config.toml
norm = "layernorm"
qk_norm = false
bias = "none"
init_std_up = 0.0544
max_grad_norm = 1.0
decay_fraction = 0.277
decay_shape = "linear"
batch_tokens = 16384
doc_mask = false
Each number is 500 + 50 x the weight over its row's rms, rounded and kept within 0 to 999. Layers, rows and columns count from 0. Numbers have three digits each. The size before them is the row's rms in percent of the matrix's.

# layer 2 MLP up, 192x64, rms 0.413, rows 0-191, columns 32-63
107:578490482521480464460488477443466522396459551532483496577412510525509490481451517548588488508513
083:440568516561495440486514555398459495542570547522518527419577562577522477463509472536488505481514
080:526542438464493538457537524524502483486563511486427472466588541426400606448485548586457520480477
123:580461506530459530493506508480495532480434390526546517458517450484474411401531496500554421407585
089:480468597515503449504506415486572391581494424509480571586478426481461443517528502479567452470409
091:449396457473549534473470548483557488540572643513469433439533581478481416589488544512555526469573
095:487528545521423518511510488583513587420519460499472497544628480506540531541484495549480523414478
098:478434533506469535438483595480535536481566531589527531561450613403487479479528434492491546624491
106:499504526541420557485506491497581545514543468521478577476563485421534482489513519523422517552530
100:475559501469582403462556441491565456507490486490499520577415478467480504427546448544561584556574
093:512465499574497591517418516509445399523518521524450463487534561435530417432525596499536488448515
096:524571600556563543418475584411546595493509507424481586428494533486506443428469475433519470523549
100:512495540476520393394431407382499431474466502476501406565421484524579487491576543485566518526587
089:480500650463569484405460489544467534511581443563497465495473485601470478500474456490494492458458
106:633525454465447428527557482538509492442523499437574324516468517563482533481469496518455539580435
092:563514440506505511431432574422438461518466500467500475548522525373539436508595533535448466538500
099:519444424559567587508402520408484463561449550525444485548420524418497477433447544570459527489543
113:432418498466485401526550487403578457511529492455517440581461497483538523505641431444527490500561
097:468483522537483445562503500415499533580543432574434477475438464468454553473604512544500512507481
098:515521538494494453513521558568543492463473517494528485514503514419593380458451478432626479477542
098:464566555488555496493488532549450437561465455429576434342532469584451520500521499586495487511454
111:456453484557471595489436551483482416447544523458468511535518535477517527485502487572466469482543
101:386465509538527477554496502557478598422549592504470536520470460495413572514513501524535463506459
097:524508475541402450448577584573494403621476517516506510524468476501482488441488477497513524365559
094:503424511534540546557487467418605521531442548532458459508472492403519502518485509453575481469562
051:541411519513589528505493500484504441487494491515501535495480480433531501501489528471591487441493
064:429429544570424489446429460456482446563520466516593582474468498456594475503469579460504505585474
086:433517531528542478497558409416523583432437398496497440492539456451519504545487469517518627524430
100:414454443427403501520527503507431582481547552457595464508553520541530629446501500537421551487495
109:545529382450531505531499551551533362571441541524490494512535547359470451522546423481448464584528
090:451519503518430521501544532553576447545507563478469424461407439471508362452509563516435488456511
089:485530493492475432510482539567452483572592496518473550548510473374464512524460527487431615572485
109:502513566512584438492478455489470558530516587450536509506491570436506477410472394483505471513540
086:444482543451554566518583505465521440532419502487488513490449484457554440488519588466493531497510
093:525501543540586503538495502452448505475495536530556572486581449434490447643438465495545469514553
133:509488436501603525501489474572501405545592577433438521505459511458466524459464560528587521460564
106:541600615577534440441507494542516507506496547449475554493552570481435494483406521456451470615454
110:523524507486508538382486503357547454507561486441522523495505546521434567367479463514461574496497
113:483544455483447469468568553508468573498522390507549484559486562563506483416530414580464481459515
118:409397420472534439476442458496547488523532433510554480455524509456470540421470491532486531461567
102:476574522409398470459520478473521514456606520478507459505559466556492512457546514565488440413413
099:497555439443455435431532478499514543571454479529448480599435534506525547566499401527459514454510
120:543477516588444517397538604476472453417360532545572504465461481484576491440470466522553450509526
107:537547610455529576477494521579498448578484514559495492456551466454536490536540514524495451449376
092:506415572380481440535521488550538467430557548523458382524531459504480475468507480523564533512492
107:458479473485452534526478614472502435467448580445538596511481494497505521470464552403516494546580
103:591432501511486524403451521482506387541472522533441451449505493513508473536527491451524537607368
107:528562551555498524508548532448455493431417388510452431512574528589532413504565492461458416545518
096:513571474507465595522541491505498557477471508518525575444509564547463503454489473501345474479500
100:541506522525479482464568396518524587508480440574594541537575600436546480515459546507559449518493
029:490544492506497533484593531493453498440418542415535461399532521518440546575475555517500484357477
086:487536501561513411510528539549540532508499515436549495561566575459463537531487390483560484549591
110:476520487477485524547506526481457418527499478488528565500473582526555650475591582454512499442387
108:524533544414528458556452437472453449478498453608520530478403533474464495515496455562571522552434
104:452519534452522597467522515515458384463524488510499446513511454512519588510559509521508568426507
118:505543590546447445513497493564450524448497544471450569467580540484498425451498456542546466536434
111:436515495502589448563510488591458564552474511499514621419472468495514503538444542444539539551541
104:426602516529506450497582559514419551492522474500460464593435496548455555497420429526448508476439
101:566500532475483361529450440422502459537535518550517513586427487402452487492578524538494520471439
092:576481458566593549480566487562421516545556561484436443484559579575512528486472480438414543501569
107:548444508448561499538538528525552623481480533560551420421469480521391427509455502469592528568479
112:519499445462594491573548487472508446477503497479488421526355523449467596468547555560526587496508
104:458450516532511540471596479496594440530462547574483521442567492457469503506407446544502502514536
108:496483440485466507517475495462582448491535567462492456623506466458503364579556491465472510490497
013:542492437536443493437499527553553525396532483567480470510523388559439514507488527547430506453504
113:526505466552542505530505504499467517538449632521456434381441567483581406508521481514478542451440
080:549486467569483486462422598546484612546500487493490521481444484467502552507413514544564464429472
110:579459478460521553536533499412486538439511453474505510420542598580492560553545575467491542492457
115:513448481459454483454416430565458429492498455433453482519494421489480521468569490494606497429527
093:461536583483508515523501594550382491549477447485426462469596516526550469533415556462560426516492
080:466482494466503445456543463483576443583551466371401519589567501459526525456555563473567577428459
109:499507503516493537556592531485456605597499494496475587546513498455518437493416500562522472586503
106:486480519518531479389439463482509400513547503502533509552481523424488557439486487530572479499496
009:502551558469521510529475513470455477568500468505505483529547405500383402518521532528515536550501
088:524510520530569447502472564474459477531455471509556482467506430506439478512516403473516480495504
095:376436460589522449477512432450493591440623512473533581510425442535501587542461444511469471524492
075:516507475471585519460410553595509471541454494530478529496519550558417511511485486511526612522540
105:489497515420540370549469445501505556537597559521494487536518508554544468563450511479532521550473
117:437497447459530574421505439587469445536397498473453509512525503501516482454519493510465593506528
100:551550509441424517536584608528486440485511500590532444531474452528545494538497515536537499493492
097:496462477529556640493551499475538472548526545446418590514554585428480455498404535542466585418449
100:470441421489489488446533447533470480551522449464486564539541440504557488425543542485529419356484
093:576497487600425397551544496518474542477477558499641577531562498472523522558464483410463567474443
096:435544484501447412505464452560573423599535498624434502572490525462426535574519569510469491422517
107:441499494546458442430470531350512457516495551495493562543439488453543439579582557484539599570497
105:543441574537443529538507517491498481528433537613488548539438476564544462552461489477514580484419
114:438457591565472616474487538390521578514476499535569584524474552483561442574503391474456515473525
113:516502515517394509465495517546558617476574507448523482478483515524439523396508505478497546415533
091:525455477454474609486495429495485547479413449609538508372449549491574531587469524510499545448472
097:485501440526463470604525582548487530457497615472458401527564541453485456533450575476487544464447
097:481496562504476479494486490540498394536513529486504509439477519496580392462549562414565453421494
102:498560484458440503508612477532519507485501477484481456509544464428523526559504583482582524532403
106:481515365507546495569566446519548548466490522493531467490447442478453508583526461497459417619415
108:478454513534385614474510484488476453579572473480535478503479433445487423551511517469654473554439
118:569582575416503442427484487514603476535582534425427491559533504481471427545509539553492473498481
099:521484469499511509573584500438541619432447408542502425544466571545435522502521418521596458493460
108:458459508474402494466515383509589515529568515524526500482508431546512477523553461490416527624474
105:495556537531502538458470507519524455522508495507507466479501455534474538499519485457504491533540
103:469469403507435540527589505450454484566455487521453496427554471507572572441424453531571544569542
099:522560492533626545626441472405427481548484470460547465467418433541488506560545486445502418460461
113:512499564448488493488461511530530466492488458557463518490525405490542593433473436498461501474532
114:517513533486555408436459456569453498509469498474544462450538443635530627462571429564409505485515
115:511459506504520528509490525428477440424515584492440516407548478592527472564460435481624600428580
105:478471411542590441480465476469609503519531492453511550497516495511429439505409545467503431487470
107:520500492482562490571429530513558419573373509462467481525655485493438468506533568498471426495508
101:533458448576495509525462399501559421445482497480576567450451520435459480475485496455368449486552
118:530544441446527524536504519504498497554491521598522534468525547524506547541402593450557474533421
094:487497566465504473499551604494559500458483488478548410480515517562463502508566574520562434538343
109:542489525467560406562592491470512559491477493561550506507487506508554534596480456521408447613501
099:523454496458508480505451422417539428448555497546458449550489427467584571474486517500615460498579
051:508532475574469455576500446374529414492566585584566567430455473440468506566510525486569483535480
095:543512475524491501544462495508672525486483504618533537515519491421485536361449524474439487425483
082:512477463543529624592477465492568531444473518412489526553536521477501479549487440494462522557425
103:484475548526463564528422459502469458513487497492557579359505430503572436578546519564513481500414
079:520500432558502479591595479476492543561437489533502566562475476518535570571425536378491576490416
084:494535542558466462585549475549496481515514476493527567451561562479469556454403449472414500435509
106:428523486439446441503501579562481493407486525525434522570429461505453497518507535529508568525453
118:495500467539541517484555568521523496556467511418497545521476449450504471583440528502491585530573
111:423483517592496516480486509448444426539564500474403538485538532457557478443529484416560584468518
120:496544593520497499529530486492487556416513450526515545414474481518518505404493529531514508431584
100:467500492456460472560464521524530430490518504501488420582519532462429567509472619499427449474529
095:499533518418548496508589464444531431613439553522550536555480541430469583504506575495487465458481
013:451479492484504584529347448551497502545510445514517509487438536557483544504423540484461496478591
110:563509467460536474596490536482384553536487486516600504514431582501453437532447430460571457537528
110:532476519567442493483450553524531461417507550526470552493495498463551499502404521539415390531484
092:466455456541570550463574495520455494540479513489408484452537455509403429518497505448518515511619
103:500439470488465551458505400471478484511521484613459586560467502545425475506512549472490511473551
097:500483433518532521479421578521591518558472507442525474497573586506526528511511471464593432490490
106:557523477603503571547456523468495548480460509473495594451559557425478537486505443535452469499476
114:496484619552473466521499443429430511532572475593588569459470478460517524475516505469467427559432
102:437447461543487558493514479510478624456525525466557493554484542398537424580428557490507488536467
109:523519459514501461482526511521456415505445496539571491415441487503585538482543442574457522509520
113:582457455577519527538464491508465482502553520498481446458408485512476528444431551489459448496458
087:530439513401561485502480525501536531559531469487402432482522537420534457541593554408586543452565
099:451487453557498500539510594460568609380492419421504528573510521593420575535405481554483546524562
099:566502417498451524458503563586587436516534533448504519442516470443468515482507508535493500563530
021:499530487516501570521535534573408506438544519489493480438504501539594505508375453572535502508465
102:459520499463539594453454511526429523445555502471523515496467509533466523516641468507517539491513
106:475484488426519480472409471510485492566468590504421383482541577523478435573468518544485503473523
095:520509513542529518485518421455522447470422493451543520391425484528393490533448526441515436455453
107:506577638482498543464613468450528541443466493556510414515455455370512483555504506430494496511473
102:481599582454484460441518521585454538494496433466482517542520512596505532539485503440614519518462
109:484479423531501466517465493478478446586483463496555562557570514616565486448507480544545515542477
115:539516532555407556507515478484488477423415428511604542519466505580498568558504630578496562432474
098:521497526488516495556498509503436581565436436559477496400541476463504493481512497522467491491409
101:445514517488421517506453481523515494505532510505449513410548488543485520458430457560589402480563
088:454489506460437508490418581550437477490489561486505502529603507504438493446529544557466475364522
103:552492493473547459474551539485390477409561463557447453422501593601443473549521483474496526572491
102:619460482489445409408481498440503487434495480535568432411521553559532542527461524419446504534564
096:484494472475555495571430469430512528499572507442537523435479546522504499495513622479438538504497
083:480458482483471527431578406586537529509509542470577454507469414423527521511449517499577535559512
089:565489514537611499482415472605470488554576565522508581468529516506477581562455467493521538511480
119:521535465450512554406560428508509581489423479507484429566519428467487492559493542495634444553493
101:491583465574490416493473512505495508464419464476495516487492552655549461448440519565504488445571
114:494526564520482406553476600473544493490561504492513515504526578379472430462475484488451496510501
074:452518475540528401444446555520422482497489584534499498519488510463557619516391534549449524452545
098:597574618447590510486488502516414460506472463517526467458594514537509488495491515453581449484499
098:533517443430615435539506429408576498568474414541525449487452503454473511499571522478497504528480
100:497500515491556433430563433568563603541539488480388401464480465582464551558491493508461486451541
082:493451518538495553543470563487497466521481486506557503463548448470501481407463482507510505509494
099:492531483556510600554477489498495508501566548581415551427526549431459503556476495454452439479421
102:408450535529517569470529495545537508415483452519477582524510438624519457533458555464532497431522
110:530552436464509564487533471615468474435485421482596469520484501549486566436561401551476429425480
093:523510573585566417486514450486498479480585589524496506542594587510469534504503495521542452496586
101:539461494554511449577387461402510530561519510530551495459452517522440525593478462437607471597475
106:482499588434523501513452435489460429495492525521521534547441543432492451540364567503486481531554
098:510513514627450551514501448492468521511522521479547411459591554489559448574548517441458523554527
108:542484511446503551441600462447540378512417458477531528560504497495531522471609484424601438475500
111:439420526512344471438483544490515425449584483534544529547450469392417460484547479459491471490516
090:519488581546442506560481465446560428493419473568605518491420436488441560422594560540448535483495
093:425563547495449505500491410504497502440444524475585589532584474470444510493401478434530552485473
083:499504530504484550475513478437491423548515513566474584498470565395476519456504610550524496535465
099:414485474605560542562588519531511532410495464490501512500547440544453508534488423554534435383569
083:535466523534488535492487473456488524444537486534434421496536562447524460478444424582444454494500
093:562493477571527452453400587568516443496538495404482521577534511440486431409476461532597437509552
117:462373484585531508520496467500488509590441470535559517489496434589477530487515442512432498461444
110:474452440537497490523470429454591451566537541530542562530460510437468456576557510513431463592499
052:558498498468569549497484403469462544475572519517494543354549477563525544407554408422534479545507
096:489464481498538522561457474426514409457464569495440516500472472491513444478527531500603582510496
106:467605559473570582477509497490459435561465437477475480582436459463604467519533488517432508486542
109:492393433516518594531389474392574547497519493558483535373462546515560500483511530537508411466592
128:548508452434577534492532508449530555366452539438506556588441528561462471467603431503529486527536
091:521519530488421507461498441519521418432504565575564390568476482471481456540586479483471444570574
097:448555483584504558486577523496431503504466456481455469470532505629526484377539417500447410504397
108:484465458479536488565556434532558609531466447458545427515472432540464487505510468609449449486438
089:467552460448537510482431535457419489553509560514492522389503546477518477438491471582535543570466
110:483465535494498514541538493516466473568504512514538535604530542493484582513442470497476543553416
114:621447480504552528672530472434516518468521578452527407515515573392477578484519510516544464516497
087:473519468570488430497471489464515510455499472546572444534488512522467435498601490587411552465484
105:450555455520567536494514469456428487498553461383596570471381488518459523569462520512511533497483
100:485484557572464467489522481592534586463488522519449540517612505394532499478372492477502487340447
110:476444488436584395537529425519491576479600474557465521450499531523500513542458560488431435464418